From a checkpoint of a small transformer trained on Wikipedia.
Training: a variant of Adam for these matrices, 260M tokens, 7944 steps.
Each number is 128 + 24 x the weight over its row's rms, rounded and kept within 0 to 255. Layers, rows and columns count from 0. Numbers have three digits each. The size before them is the row's rms in percent of the matrix's.

# layer 3 MLP down (transposed), 1024x128, rms 0.0126, rows 518-572, columns 0-127
015:145145088108089121136130137127114124162107073112176186140144105117138136146147111108126123141111105093118113156132133103120133073132126116134097128126135180119093093170182097160107141161127113134147163149111161142149111145144134116148132135141101170152111080130148122163148101118114124131180135126088157144126081107093124116124126126117110153138118119118135101138173072139124146165111
014:075143130171137150103173152114148124086117199099137074149151154135154163112097130132096092134152113168114114142130139113109115129114126121104155131104110133115148147107071137110120160109121126095127147126133118141149145108137136096085106137061137109107128180121099144078141115129142122103165134124149109069148110137118148136125128163112133124106109140149123166135117089118129106146111
014:118131125174122115135142170123164129120095131135178108137140181153112166129117121155115132109145133146145126125168177119121154143126115090102153152118118160147151102121152123121127173133143153111114138135118146170118149148142144105092131134133153128141118098146128148157140090145163113102175141154070136060152118110128165154168121136120158106117112148144147187163148073141120148139137
016:130132100119105090119096132102139141110111072143144137108117099136110111125097113121125114106094110073100105121123127113116165108109088123132107123118115155140101100126166095147103151137129122148114142116092172159104133135124084134139114101160129140133105069131124118123091079100139086151110129125029156104106085088110141121132136089109141104134132117102121092145139119113112142108126
015:159131128105097120170113149147116117139166080139170196152152115138159180154113121182122163132136119112118129143155139109133154128185125092103114131133147141154101081202163135148117114131141136159150143141116127151134115134152146129123143143213122120137154147127131125160137146133116132144120141114105177135100123144124121140157142119127154143139126115137144133148154082138137143163160
017:142139149130125157157138152138167176125149129176132177133115129157133134157141154146168132122150141139127121160132154124150131151155125133152168165133097182154162118135166103123141163120159150139126164152139144160089112162175140172147138142172119133154137122131183128160137091147171142133123176137086139148133128126158143145162148126146152130103154146143156150163124144168136153145150
014:119095132143070129156152138132155149128122169115148110110123147161113145102130135111150110117173122137148142139169181130138125134101134154108166150126142167149165146089121118093155168136133160105104164154148102111077115129135139099089137149111141121141122142154159157132161085150151162094141136147147074152149150127143129117172129134154128098076128155139131174107101105147116106125149
014:136116100078133142127134143116077098112160117115137107116120133104164161101113114126090123140118110138066118174107141106104133118138112100102099112115169101141116160135101139137104092120123132129155125114088103129102123067131119117096117129146076127094145195158126124118144123097094147132136151104159139120108105137144117121098110122110143141135082098136117125125128066101137082176121
017:153143127127151156159141144136114155128163153128150146129125148144165132125148153125135139200144146124127151175135152169144128140128147141148155122124154138122137211117128153164147101150153129154156139124125129143149119120131128137143155150103151146122132162144134160161204158165125172126146141129191135168140147118162152135121143186147125162160128125151126132105134127145173120160140
014:088128151146136166113132143141172117113107122151089119161099128134106149166116131153125097081128114163111095153128113079101108144152110101138157154123087144169156079138130098132093151101140151116133135136138134162094122157134157144116081118127115126114115141095168107148110111102143108131119180095114108094116117102127144130116114107108132112084141111132184159191114091121132124123145
014:103146153121161165104124105123131140128110117163085105173087090081127134163102129161124114055088098151114127119111094081097117112159113105150118133130163095161131080144123109149100150145117115126154124118131142116147142140116149137161091096149093119120139108116141116129102111102148074126149158114124140109119103137113132117071111075107140145109147124099147114169126127117108109121137
014:101148142112094114158108113132133099153116077128133127126110109138120101141136134139131140120100103111124129113103128100132162131151126152123095105133125117148107101145168113139098123107149113151119068128085126144114152155102117160123130107174107133132143090127123109127071111094115071174095137125073173156082154128129115147107125080123143115156158090111153060147146152122124135118105
014:136125115124103104146152128111120132147136161115150095101100155132126116096150119083168136137145131135153175132132173143138140122099158159135107136131164134126149185100128142135166134142105140121130144149131112112106134109117112127116170136091135144132142132181148167136184103150155152081156117181205102186152143130143141112141119141157113115133101160123115139080133132153096108135109
014:115126153140137184135152153126150146139124134129170126133139083143130105150173145129097151163157158136136133145110128113152136144117113149153144128105100164121132152171124159149092144128145121096134108146140115164164165166152132148114137143119088173146096099099130118161114152121123124155175186128111183143147154086134118148103104156118138164150107091138141113166131080127116144176118
018:136137149137127148138143136140167168143143121155123179142141121180142141174133142174167143128139125129121114156149155124148165150150124152152143160119118179158153081149165115143145154138173147155133167139136171165118132167153139149149144142184127134155135147129161131154118106123154120140125167130088156138128126126148155160166147111141168107119175143133151153173138141156151148118154
014:114127146153163128105164157157171157114125149153103134180154177143120129161121125128148114094135122153126136166160145113108119150161111115150180147109110170154169117133136118166133161140161138113143188148129151146129109153144133149148108121109143113126109148131160144118150101138168136096173165135120117107155095130154145134152140167143139127090142164141156190160115109135129141152159
013:159122139173089087123136148110138128146138131135193120099125128145117130090155129113106134152159132145135158158162173144167161141080126155088108129121128153136148182079171119120146154151098139138108135140153121167108144127147127100115179139127124154131103131172135153135148093150156161136137115152128117157165145113129189151140122128162145092140114150147088135145143124167125125125116
013:148139124148164137117130114103164136114100169145091106150149164145157154115140132148165132133136153161155123105116144159119102115113174131161143156134158118133132123095104134112163143156108118142129141074181143120120123137138155123149133158130186136137157112141154142158176166161169147132112113136164096098161117144112177100138150128131112123097129154143134186091133161141145143087153
031:102095141115113137132125150084114126155098108148125156083115121144099119116145090130175123145140121144109135128164166150155170102130101095123155128118147163134149141129135081133142160094147156147130129105158197160081148139159112128131154130157158063143124132119162118100127087153161151115118122121112115141129131126142140114157121115132123079091140148118156161160158081151145140114161
013:123107123128162142113088099109103149110157156104109099105125121112141133114104150098113123155120142130124139089110087173128113132084136127112146123130144081124118207104081159091138105133085115144127116093153132107147134101134104111150127136078158141111123121115091144095160178146121156145107095108185103117145152140122144115098127138121097142168129124110101109087111166110148115104124
013:123105143154113127124120117109135159116157139137110120119125081131112148110105130110122151113130121148150126096136131164148143137066115128106124181137159123174133167094120108073163162140072142154129149106179135163102150150170079104129109126136122135125111095150157150104105119111183146158090103151156118113171147119126181134133134082122121107119155144101138121119113135138120136084128
015:109127139129131128112147095129116128093163178116089134145148135151172157127089129178125157120148131153115138110115129133144121146143136145109151131122129091117138106127087164082175096113115139126126122102133104101132120090142114115112136161160138076098169198140103144069119173134109133132096100106160111135133144180147134138144156128133134120097140143147137154071098142125140100101145
013:103088125116145157128135128154128127141099179127096122159120144102118129151125110127168100103130115174143110123156114099108071125161164123131133145147135144148157127133116116134133138128132134099142177140160110073128087109115153123125112133101145128132140172096170136112158128152146141095159127117189064121134109151116080079105132141137097145068114135124131176128109104125123125135161
014:106146152106159156101153141111125121102107121172100149144134108135140142161090084178113140095115098137118085125114122103116123139159097111103098135138135113170145048150147084125137098122173115111152163126106174100147106153112112110117147132183088099124137145115155147115109123115133108094162132111106149096135090104159113132097134109123157112111141134115142124181122116119151129118125
015:139141153192110089113168150137162130100112150143181093126112178150106125091135145129126117133160121172158109112147166145161148139086130135081146140136087130137161145083148115097158141119129144104106132137162130138112145135138137099093147138091170131142120109158142154120139123155155137125157103154110081103184146132148167119144142152148131104110115157158155153132119124141154141109122
016:157143088113153130124126128116118150112154139117134114152120109117170158121138143160085153173093162139101137131092135168107141115108126123148115132097155105127098153130119149167112133178131108165182134099111149154181155105112114135125108125096134163102119122118110152138161185120140148174186133115126171114141107093116154132086139146112131158165094110125101104135151096124139109141144
015:142103101098106112133107076095091140139120164092125133113089117104135112116124122119138136116116134107128151104109103143114094110112148138128095106138159102103086144111104119117136116133080092124130124123127095069141106108098110111143151131098122113126143119119090130134158119144114142094098077108218100156107117123088094109111126129151101126122100130089070107082123151130105112119137
013:151116103107108079125097142135113094113154093091172149092181121154126117110122101113088137172142153082120109143132122149146144142103126139084107086154101128089100147174148128133122071123153155134110128154104115093126127109104107128096163129148137121106122170110118139111140173138080153136099095123133145152094125124151093111154139142145094112161114092160121104109125113120139120118145
012:128121143142153128141143126149101097144124157119135110129100175090131128113126109124136091096142121133138144119128104108125098118156161106118137099159151083106130139133104150139146113100113136092130111134138079066114110071121182120103138132126129109131183152158123109111138144140116127102106111133216074150130129183118091095115112144149112174100107136137147141103123154112099116130113
556:134145161152115138125142111108126127127134135118153134151170127142129127127149128107124146090119114144147130132123110119131162099141085099108166143134094120132099130132085147199087115162099134096128151142088124124095162133152114176135148136155142090142112141127122111073093167142078133163135169116158111119118181095085149160095101090144122164105126082104133139133118148153120106136119
015:161101112114058054141092103112126104112148077124145134080125093149104115090125123135129154117120149094123130096109142138151145137083122150103087105120103111121106097127162137103138114122115145139098093111108109111102131100105118136098169126170132134123119094128106124115095150124117122153088083126060135156114130121118130108153125092121125082140129116134111107104124132140102129088121
014:130126123100160117116114128092126141099122135156109124133132065132147119123126088150126143123102147115108104100077114134107144124110137159142068134121186110143098091133119123126134136151108097152147141103091155109158148118115075153119126135176109123089160102098134130100104164102154125150101076135124177128106093107093100116102157089116146115150119105095088105129124145112123137095150
014:144146119139145152144153158119107145102153129149152145134100100148163136146134150123123148174105151125097119152104164156133161107102129087160156157086144137127129161122138129139147111152166130133152152107120164186123142114159112155117130151142103162124092088144142128147176099116154135149170160171067158100159120090158178134112139147092143164140114133123116144141137095146146113142116
014:164150156136110081142133137119158112129147119162162157117141156150134156121140124189137175115154153144161150127155165139161166168120129154124096137143099124161123102133172168113156153152116141153134116135128125152148175171121137117143164136172140142145151117161127153144114164114144133158129098148092156148145142136144148168153142114155157091159133154137109140163152163169141157114134
013:166133117106079096145142154116153133118140114148172169114156139163149148104136141137168142128145160144161125145135162125172153131149132119158160142160122138107143108156148160132153137131170165128100157139162082131128145136122133128146172133189174120160127158138131146132130113137125153124126134165110148152157143157172126135204141134146123112125141133183132162114123102173126112131148
016:147142120132152123140157182141127149107162142139150154150140152151164169142128130165137151176146159134115120190129157121142144149155140110125163139123120161127147127147151144151129151133181165149138162153115146171133128122161144152119139143147117135120139169138141125133155129132141171135154177140117165123159119130149138164167166176107142149130119119177134174160144086134164129174147
016:153118127161122105120136158126148113109130099168160117137110157140109175109105125163146131099136135152119137128164179116126152120132117093111123167117124121164141099117163129139143151132132165146132141113136162165080143110134145104115141118156161112142133103174154149157145099146162112119142124146067108076153098112136179111145128127119164104094119160128174171154161079145109140111147
014:116130161146151179113128145153177132114122127151102159165152127148109118178146136166133125151134158122123115153141107107123091167165107128159151133133079150141151085145152131167118131130195132116119125128142170124149117175131177159140121123123144145137120123085154117145110178137117118159146184092094135116128138117150124123110112160121129159105137110158160148164108122115161163141150
014:145153141139142141128122147157124134099170110172112109172123142099144200128095130154084135125135093164149131171135148118117144150166116079097134136103168102152132107129133149104132129147104137140175121123118121165129149136140121098142112123142108119085141170171143152128146141099136148140144136116145187102155129131159186158104130115084143161136152115127154131157139079121129140153119
669:071109161131153121163107100139136109144122130103140125086095131133104157132131111133113129079106109145147107113144118159106162102117120129159109142112127132141122179128148088155130155123134124101093090162140117132130147152162087122155109110183096134107127089132121162134097136143114130157120146086165124154106109172118189105104112105170183151109153107117097125110150122156134104148145
038:134135134144105090108132117101171150143139086114108146114198110142093111118159155147115128067131141146139135152141135126112121107122091146128148155096102184139149089131167086135156136127163130119115123119128156142102094155155126137134091136149129123124121133158135119110102109126172122122130138098068079130146105134163143159148134147118154132091168143168170152133148123167156156130145
013:110140150182148128101183123146156153081127172151119109158101174132109145131122141158115138101127119162113128120141133141125110138100112118115146167109099124148146128094133120125141144136155127111121139124154161139125135142121148113119127133060144119127130125145123130148165122141173125096183120142076088083191118103117169128109121170130151135089134186131156168172127131126141139126124
016:130136131132093133144145161141167122157121107147138170152167118146130136159152118145137137101149131124148122163168157107127137127169127130144134154129111200159141100171166113145132184146141146140159160159113138169133122172147149141135125131165110140144117127114167131147124109116158123132165155134071169133117100114130128140163129139138164123118142139144161153178161096170120164164156
015:124121133098144132168116096132164158144147166122080168125157134136154113157131148148188152118124167155167139089123109144135096149154157146156159140166118121142126136169110154132155150109123122140144128144136112097130119147106116167161143132148160122150152121076150126125131174155161135132115114139191113160108159164143098108153165136150107137115128137114137140097107184159111138138162
082:120093151123120122143150166080126097144112086097110136082121088136105115114130069133145127124106118144122133148146151111114171109122122090113154174111114150130155097141135072144123147100171126132125134114155196143113150137147104118134158135142162063147117134115136095095103117152144121146134144117130108144121121095118146101157111112132149108116129126120127199162163102137151126125172
014:114137106129095113127142164140093095124123089150172152097135110159127101120157075138103134158128090102100110146120156110139191117121115128087079108105112165147106131115167100138120083101176119117130135131098153147108117131104095124071162151148094144137115138127142133120131124094132119133147115124057165129133138085122118144136137130122143119153113134129112089156152097109152148141096
014:117140154162093097108115157121153091083127077140157142145154099143111163119091110164098138115121113082123110124155146113126148141119085118090122125117104138152145069139174110123131119133148145121107108117099147136117136146142124097106131126183125108111116112152130141117094119115117094159110120116026160080138096084144150135123120116119152101113124111135134128150134107124132150101127
017:113129141162151154117152157140144151132133146139116132157112157138114155158124142134125106117136109152121128169167155120119120132141117086143186155105129158150162130129142111140124150143154162112149158156131151179111100140150149111132101122124140112110107175149152139155177100136155141102158175136142117097147110104148174140147119144109142129073132138150161196172131071150123110155150
013:110130106150099150122116146138129106122164135089127089128126147101148136101144141076110061164129142120093142160127136119105117119096136101117162117108127144130121219090072142142115159118097123131145123121118116166115124098132151128113117126046140147109117126111115113111187122123129134136132142106171095131106126110111167093100125157100109159126118110144137129117132094129121095146124
379:096096156110122180146135115120093101129113120143149138076108157150106114128101116110141133096099109144146136152137119084140188133141139142101176120127105132098125114147086138125095149136140105090114168110174139147132174138155109101135171143119165084116113177149148100112090094124147117145110151144112161152108104114145100089159108126136138123117138134096149127136136132144178133126170
176:099097149146114129174141148093117092144136096106118128078145102143128107113133081129159135120080098156129142147172160121134178101133110077099148135119124141105152140136123100131107157104151114132109133103178170166111159154148087132117156119142150097159141137113149097077128139162156117173101148105113125134123118124124122095156108135137138108090118125115131151160158126149176135115154
012:136124109120146130115080121152128104097158132132131108136099187115123149140106106154139073123109126099113136144135112100100120140154134098095147119161115115146102149142114146153117106131165140118129111117109137079109128100079160116110118117111177104119180163129112129148171174135112109126102113093162094098088096143155110062106126154138117169113088125133160128117116103106119123143163
014:112124139140142147094156151153162131090135141133084109186136136116129157143134126163110128111140133176104110165121132081104100145162111112128127158083092130147134102131104141142108181116151120123159126114113125154139136142133167135110075124085096132105134146108148113122119138097147126132173163087101136093153102118116131121099122159089141151086122116139166156175125079110141148158144
013:114119124156110103138169178112165104144064150125178153133153142142132086125144106101147104123162139138150094140145154114126122138127138137127149117154092173130158120140136110166125134111156140088122182168134101120132083145138162142096144151118148153153113139113163127136154095157152140093175122152130099141133114137135097109175143164176125121099094125154126162127113094144126150149140
018:127113116066110105141084105129125151095125106119062172107145099111116117120108112137120108093123130105111107129122116124100062112142104118127129112118120113118114082138122106103128107121127111117127127129096093069108075131102101131138110113163108077098134127091142108122111118138106125118091122098137121154090104118129074098123128111123098118061134098111114125084101128133109102121153
# layer 3 MLP up, 1024x128, rms 0.0208, rows 519-572, columns 0-127
017:140123128090151149120113092096122117134115081135116142110118113107120140092119146108117151118128112128125103098124081133103140188099105122110125097179127153125089102141137100127113130153185105121134133110106107093110110134110119124172119131144112104148131123092086123214121158140121153092114137121212130185159137131126117109091133091127105131114136093128145127150120139121129143119144
025:146193126122156147145134156138145140127147120168140130133164124135146132148151170165124134139152146155144136123115125185101122159129127147142114150181125144125133128128159174112186118166163139132146128136134095125144120134120118147150117141169103127145165122111129147212154167143137138119125136130068132116179137138088134148117150131140116170173146082151115121138140166142119151153124
021:137159103148133105128117150141129141064127134124141106132144128133130107154147138131120125165139156179135138116087134154116119105081128113159082136129131089097118146116143187095169129084079155121113090138140104138125109102076135127083130129129102147113154115103146128166130150144111157139133123111039129105113127119101108141125150153109112136116128085115087115130125096099101146109104
018:114128120148118119112149141177106125076094163096128095086099138125117100165140144138150078099122121142108157098108144141117124125119145105141138144094126115120103121086113109118158142136116131139121131115143093138129112112108152075125137120111121125134120110119151147039152104102149114122129096146048117131144151121050088119133127127103134128142142107099098110100124125167131129111101
028:136206118132139104100118124132130117077131159142138118138121130124130110133128132152121102165136157115120139121108127138108121116091121131150082112165104107115120144084126199108153118143096142124128102134100084126136110122079115134092123116144101142125156104120151147070141130122104120142159116111194117064138128131108122151133142106100115078145124137116097112109130126069100142088108
026:149188139111137134129119143143145127173135136191122137138136123128134130130132140166139129160149135113123131138115146149106116150129138148140097136149113138143136128114125146126147128165142096148131133145097095124160136128101084159140111120158102128142166115116132129184147155134130131132132127137255139116148123161098137150125141114130133168146141134127131120145141147103137133124134
024:122119132135113133151147112141121125179113134123112133132136136120136118119129134125144122101134124156127124133146114154147139145129147138139148118124139143126138115132109125143136160148149100121129164117136128122135147133130096132198150114114155140143123137136129129201127129124143140135158135141190122000128165135158118113123120167157139119121135123123159125140134149171150136135136
022:117079148145132141156108121153128127175106131075078143140095136115133138097117137086089105094128097104121103105185118097128140134165133108133153136106135129149130125130101147160077108152113096122110134124140121116122114142160103144135090113109151128128142156124103090126095114122119099134147128119239113158137139128114168112130112108138107127119147144142163131135133166093100141153136
030:129168118104128107094118110114125122073136142136144117117100126113125098115120112150144129155122127111130103112088096130121121117061111128119094097163102118097105100088116150091145127141110133119130112122105071116102122125078146119143128120136098122126141101096111150042142125114107116114080114110183115095133129126125108141113133108093094073124124117108086103099115137121113133076111
024:127125113121109117105149098109124126087171152121170125117130149145129090134135105150167162156116133159144104149091119144145135119066145123119122108128122139091102110126120120094134159116131126116127139123126111144105144142106179101132155120107119114126125132106133160089141145116130135127042122137043124132091128126189127131127135178123098062111116113117103104122113125171154129106119
038:125114113125112111119119118079132135112130123113128108125120127123122103134124116110138113115128139110121132116114120108134116104110125131129109117104124107102116133112110122106117121102120108114131112111135109124105127115108165118101125128111114117116103116108123135068122108133106119132060118130000127209101117118127102128124130134120112087118111127106110120111109121125109125095114
025:139130132123130154142106143125154128216137107136088138150169128123136143125137135133105124135150117124112109153145145133129117136170147148131131130097128127159149119138121148143100110139142085139125132139115133127150131121138079165121109135137116124132133144131120100215120124129119127140114140138255137161122095145118117140130130133144145147145139128139151125152158147117136123158139
019:132081127134114125154135108106106117160148085113104129130137124150112094096102115071156100094120154112127141141128115110136124104109113142117137105159134117117125114107110106113120138125134144122138122084147140100083142115131122124145127132112131143115124124148123141044112092154130095133076114128255120134112111096118149123133122103125128083117128168105130143125126120139119109096140
028:138203112131146097108141147147131128046145157158166122133106133121134129158141147160118130160128151142143144121097123147126121116104130120148101140196114107119123142099140183118174131133107182135132104147120092140133120118075129125137126124144113141131153107115161157103151155134122138135157119113123112213136139141084147153135148114099106138142127134132097112108123127099102156103109
030:135188130134148133115142133174133127119152157157153136133132136140135152135141148180134154173138139163146113126105121172124136143093141128123118128186122155137125134118138190121166137165137170132118133142126122134141135139117112131158149135145117140146173133120140140209148192117145160130164138139031131127161132139142177147125140137129114151140144131147123121136156148138142148149127
022:144163135123139136139108163134143133178135092148084134144190116132131133138139146112092123159149168101130149153135160142101114133177128143173108155131124129147134146138138133140137119149131122141134114144111138130165127127137081172109089135158133149121158118126118100185124125150119134128146122138238132104150114136087084143135138097134143173159133105142158134145135137093094112145139
019:137140118093128126130101119147129140106105129102131132115126125089136116113138118146080115131119098110091096152122109102096137140163111125115133132092115099132134102130148113123097099113105096128155133155087105123126091118123159116097103121128088100115120133127112117066115122103109127102151143106241133168106123122105059118107121141120123071147149086135087107141107133105136116127120
077:143197112116152117105117143165155144108126154151111119156148128102141148161149161156085095161156149105121120115095120134108112140106146154158098147163108109133127120102144199127145112137110145130143111142097080125130095106082085146086084132161096136122157113103124139175143139119090136130145121113123111147150133130085106152123145119110117142163123114140095112110124153097083157118111
023:121069147122129123145109128138126132166113104106105147126108118132122131102116116090113142112116102098117122135161127075132146131164123128131161135096139136145127138164139060162077128122127120131130143141135165130130110132165094147110105121127156118117109147150112114155088083130116122113138126120206123000118133116130132112125109127136129156105122129141151143139117117113134124135145
023:135143114105151111110073151154125133147129110143117131125118113116115107119134109125096112169130136076105094161104119107109116123154123149144122130110100102132126119129133127122113121120086142152141105146092119128135094099092087144032098110141104128108132097125121114110121105122084141111151102114153125066114114117090060144132126111108119158139113084130094129118123107069110125082127
032:120124129119136125128123142145116124136123144145146145119101131121130152145132143136130138123123113116128132119135134119124138156154149124116169128144128139149140138137146118147115146139156126137147147140122142137142112132137128110130138132138138117146107128137139144153137127117130147124177132125045130255136140140081134124122124150129123152145124135128130121134121122132144161135131
027:136142140118131150123149113149132119130147150133152131117121139139126139123129122155156155145123120152126116143126126133131138158113141130111140112148125157140137128135123120125125145155150118143133160148113123136138145143131124118157149131128129122139143136135115142155146157121148131119099140151217143000141123141143164133126125129129151115122150146128136123134139155165183115152132
028:133173115142131128127149118126123121092151149137159126122123144144137133128139144153144142146121136172155138134120119177152133141131147130129133117140118152114135133124130159136153157137120150136134133134134111153135140148127156131141146137125131145157139126120149152178142174133142134127131135141249125255136142144112187145131129134134121108148141131130118120108126150167149154151119
024:150170128114150137146100142103144141160107092138107125138179108131132148125143147121091114146152168078115142134133117131079114152169118153135090125144108146123112154124148130130131104143139110134148114139107103113151101140142122174108086140161099128140141114109089118179131139150117127112127129132157142246177126139104096140117133081138134131156131098143128139135121141109093142160130
022:118026125141122125158124126175095140152109110098111133104101138125129120113127131065098148099120107176136097137156114110152152151138154112130167129131159111126129120148132103106104148113114131127133144109135144117086093126153126085151120105107140133109118153138105108083093095133131129120115116121059117080101143107130100098116116183120104097127143073121128127139111121132107137120131
024:127071145136125150138137150151135119156136135129112141129138139144130151144128136136156164134120107140133129143164176113145141136197154110130152140095153139163149140158142092162111136120154110148141151147133168139160138152162134124135128129130156126128121156154139130126125130125145122142107134145008131026116128140139137129138125148131155147140148166132162137133137151135170119150137
020:110079140154109141155112148137114131128065117123099128122099128119122158125121128094128102096130105139137165094155150119135123144132123114120157128102150137142144132127120080164115122113108117129106127128153156132151133115156127133157135151124165139136105133146113095183121085125134129128176146133141136241148126121084141100115109133142181201114139124114149141129128092143147133166122
020:122101149117116168129139098090135109180112124106128137137163127133125138130123117150163149109119106130119160128151149117128132150151127137104146119093138163141149122160121103142102139131174062123139168141136148126139164160169153137157152138119151112145104147138121134193142150127145127133100144137144147053125123147188120105128120132152161093114123151117166131148137144193181117163141
507:119118151080132107123105150164154140143135121097119122095098120112145148113134127116113102171115128100136106121137132123148103163100117145162101126107139108116161141113182112079165165106139123122148102137195153132133112138119114085125116112141127145125134144092143159211162080125137136117152089117116161115133093163182095131149156139122131108158144129139123137082155110106121154126138
022:128134126154117116149100185147129145147117128161125123131154124123134141174138148110106112127137153115129186139142177124113117130164138142147135158128137106146162178127146132124143124112129123139138114144128156148147116096135102136100113133155138142120112120151160120110138077149128138146185141130063136241132120127073080135135134163124153178164117108127114125140128110109111144132121
025:127096104125109130147124128135112124109154124130142130111110137136120123133130120121128164146113129184123122166128143129157145152166154121135173118103144116126165127139146141134124155096122145138152139146118160145106122129121169097113157131117132140121101140155142141142121125138123155129168150128000140176095132118105131124130126174136134102123143128111121124141127115141168135136116
023:134168125149164127155146134159116132164139122111128140157150124129141122115130151140072123130136140137139130133149103126124128141157135158153136159155132115136143119133136203126142137137100157129133121133143125126122111116133061128082105111136127148129154135151138121151117141146117130145188132109102108000134139115117131134145139144128102140150132084150128131131144144088091172124134
019:131146113140127121141107191111145138134159132172127118123158126134147141176150169127118134151151172125140150154137159167129125130181153141150142148133125127136158164132159137132172120138152149140146108145131145152144118135148106138124115144170123148137126117131148132125154124146129154129163140134136132255147126135075131163136150141127138185185137122140120122128115130134119142163121
019:134187139169140127152137150139133139125121165171134126128150127109153152167157163181116109133146147127136161116136155156091124148117147138131124132150137137151147140122128142150177114146139121146127122120115136134168103097124073144151131136152109141151134127137142130210160129129147140147202157127068129071145129138119159143114143152139150194164133113137116132148145111122151146143138
021:117148110124129124101139104145104110076093137132112120131066126101132134110130151107069106114132122119115125078124095136102126128093120112127120123163120116109100113081113157113147103152111137105114109100109087102105102114103097085131123108133104136135137110121111116123128121097123131117204118099141099213162150126079117108106126110106098125121129085113122112101125121088099157118114
035:139200121131141124138124155160145148139131143142128126139181129120154135160161163170102129156157163152139140134115139178101118152120153149151105146153120137124141130123153184111173133151136125135142126147124094136149110133112114152114104130158101132137159121113138140190147144135134144126150138130102131015156140144103111141126151158137121128167129090148105110132136157143110159149116
021:119135146147117115135173113149102126086157161140174139120109142140130134115116129138156140128108134142154156119133126135143139123092130119106128119194128150107116141118131143122149144148127176122133138126145130136113151157137178113174156139129152138131140134153137166063139136137161125134148143132255128084139152121175183118130125121128125095112137179115117129126124136158134138129126
015:118152112123126126116108120173108122166142149103118123088103138126139080100144121156128096146138137104095090134099098173138138142085155125163153132128100142113072100114115147107121143169110151127131134096122104142116115150132128101113139100132120123151156123069124130118141131092119135096163097134072116105132162120106098148124123138159071147127133059134088121129132138179125152085134
736:155123156094179112094082127098151134086104152169088136117152135109088140137215167148129124128144128113148136127128145114103149124160114173125124134129125144106167166092152119097123157159128155126124140118162093120094175104142148126110150126128104152093121121134127124140112102126150152062116161095126115136083127128126138143152140126079108123124134134161113159100138103120137140128119
079:133157118141135095115132131137108120088122141162180129127111133133126135143124116163126118172123151124117089127118147144120117104096105064130099122200101122114120163104125217110144155115112162123127112131122102128124133128105162094091137115114098149123155099088132133117156180127132144149152111130148152160128150128135123126123143108099102156137110146114097106133128101056099146090120
018:146183137119156122123137128140131138176145128145140140142156130157158155124139170156109173167135143144159121147133111151115131158165135149132101152198111176119125135132154151118150139176167157146147132141117099126136118165150097164148104113163110134144171123120137151156119180143148154111127139136186121162170141156168159143130137132131100114157130135164128122122126160106100159155127
026:138180112124127130107127131146129123066138142151145101107117131126116114147125130140134099150137148151128111109088128157121116127075116120132104112172110111114122119087114181089171134140111145128113104122119089124107129103077125100114136130129093139131158101101136137065159146126124129125106102140244127108141110119088112143129143097101126132139137111108086109114140125128118115090110
017:121047133140133131111111149098137123122151171150164132114073135131123135159121124136181148137108093116110106148125137074143143118126146119086165109118128125158173164131137119135092115107156103132136130154127134140118108104132130082091142134127118105128105133163123153106139099108104125143070142126179138207110089122093148125127117153095142135150135133115109117133135126141182131101119
149:148180123139159108130133138141159155109147160170134124140131129116133157164152177175102134165151153116128119120118129153110126161119143138152104140171115112127133145109149203121171117144120141135146104160088077129128095128096100135108095123155102137131167114085118150163165162138126133125135117106116108126163149143107125158114150129106105133159127130136089109110113168090085173120107
025:135194126145147136144142130121124125157127120110107119142144127130127136120125154095102117115137154130152163123130116142146116129154127151156122143124119133125146144126114176137156123135103151141120120112138128138122134119131079151124120132130129161131129115128120117163123158149125134130178139134200125255148118129082145143140124101141136142146141117116143143117135131135100128151120
018:127171107134125114132117154165114136084124123146137117111145130128135132151143155131096100144147161137139161104100142172109109139127138129147109120156109120097107136103145165112175134139114163123136111121139112145142112130114175129092120150144112145148144105113158147147147152139134157123175129138174132255148158125074144139133147110138108145137132103128093109117120122130106156134110
028:136188129116155129102125125169131123110140146143139127134113133124140119129138138177114123160137129127129091115100104152112126130074126121130112134181106134127109111105122201117149124173122143126119128142116068122128126131098089127140111124142109129147177116089127131150147175110130133108130116123244111124167138140131141148120138106115085158148138097146107105115137171115104145117125
024:130107147116139149138117119152137134160124116110100144135119117108115131104102121120116134120137114106129111100145116108114135149108109146129125132141135130137107106138110137128103120147133101117108124133134119105102134125119074132132104115134138106116135137117092103125112104128110127115096114127178123000155131117172081100115125100118116156102133093120145131153128142119099124106141
288:145127098146131089088117176114152153155122142150107117141144126113138161124160139135103126154149161102105094094116102154117106129073144098179099151145104105146147144107166118127169095115115160123155089141078113125105094134110101130114097120133096150132144124087101125127165158155109169135143125126147101142169157141121158135107131117129114189173137118144117136098121147097086131123117
206:139179115113146124103121157170152148090129169150118121144135129094123155152139161165083100154153143108122100089092113134104117147093151151145115118163108106147137110102140203127155104155119150124147118153086105111108086110091093109128094140151095122123132113096111127146149134112101145118140107119100113130152144111131145146104151101108120137162138135138079116105107145088071150141111
022:113102151132113143145140127129125139145112158109140136121105138133133135128131134118170150108127099173134139104152139143136140147096146114112142121122140164123139141143127104146129137145161089125127162149164118138135138166151149130172145136116147116149114147122108135155131125131149142121111157143135144000149152137174152107119110165151133139106146137109131126146134142216169148169118
023:128140109107122116098131102151105119117134147140142119106096129118122125108122126123136130138121143138122099131109090150122135138079124122113118109200115136102106105097121135082147140150141158116136128108110103105077125134101145084165146108133101123130137112116120144035135145113139145111125113140092121010138140116151099121116130127106097067121125131110097112125122133143122133094119
015:156188134145145175142138116112143106123126110125127112128163116131105153120130133159154120151127132120128144131131125134093124160131104124100102106122125131132142132106122168128156104158138100130108119143125116108146168109124116144170145146132099148142158128138097094187152180129138124133146157142108154233170092134110152141120124074119164097161165108106146138140139164139160101156129
025:124116127135112123112136136184116128115142200184158129106084149137133126170130131177185106162119108152113122133119165138138137128104158102128147121147122128137154135094132171131126152137120130129133140148103121147145135134122170084140163127130125135143147132130157151115158138093137132142176123147108133237121145137135168141131132156117144123146152169125100098136129131140168149108117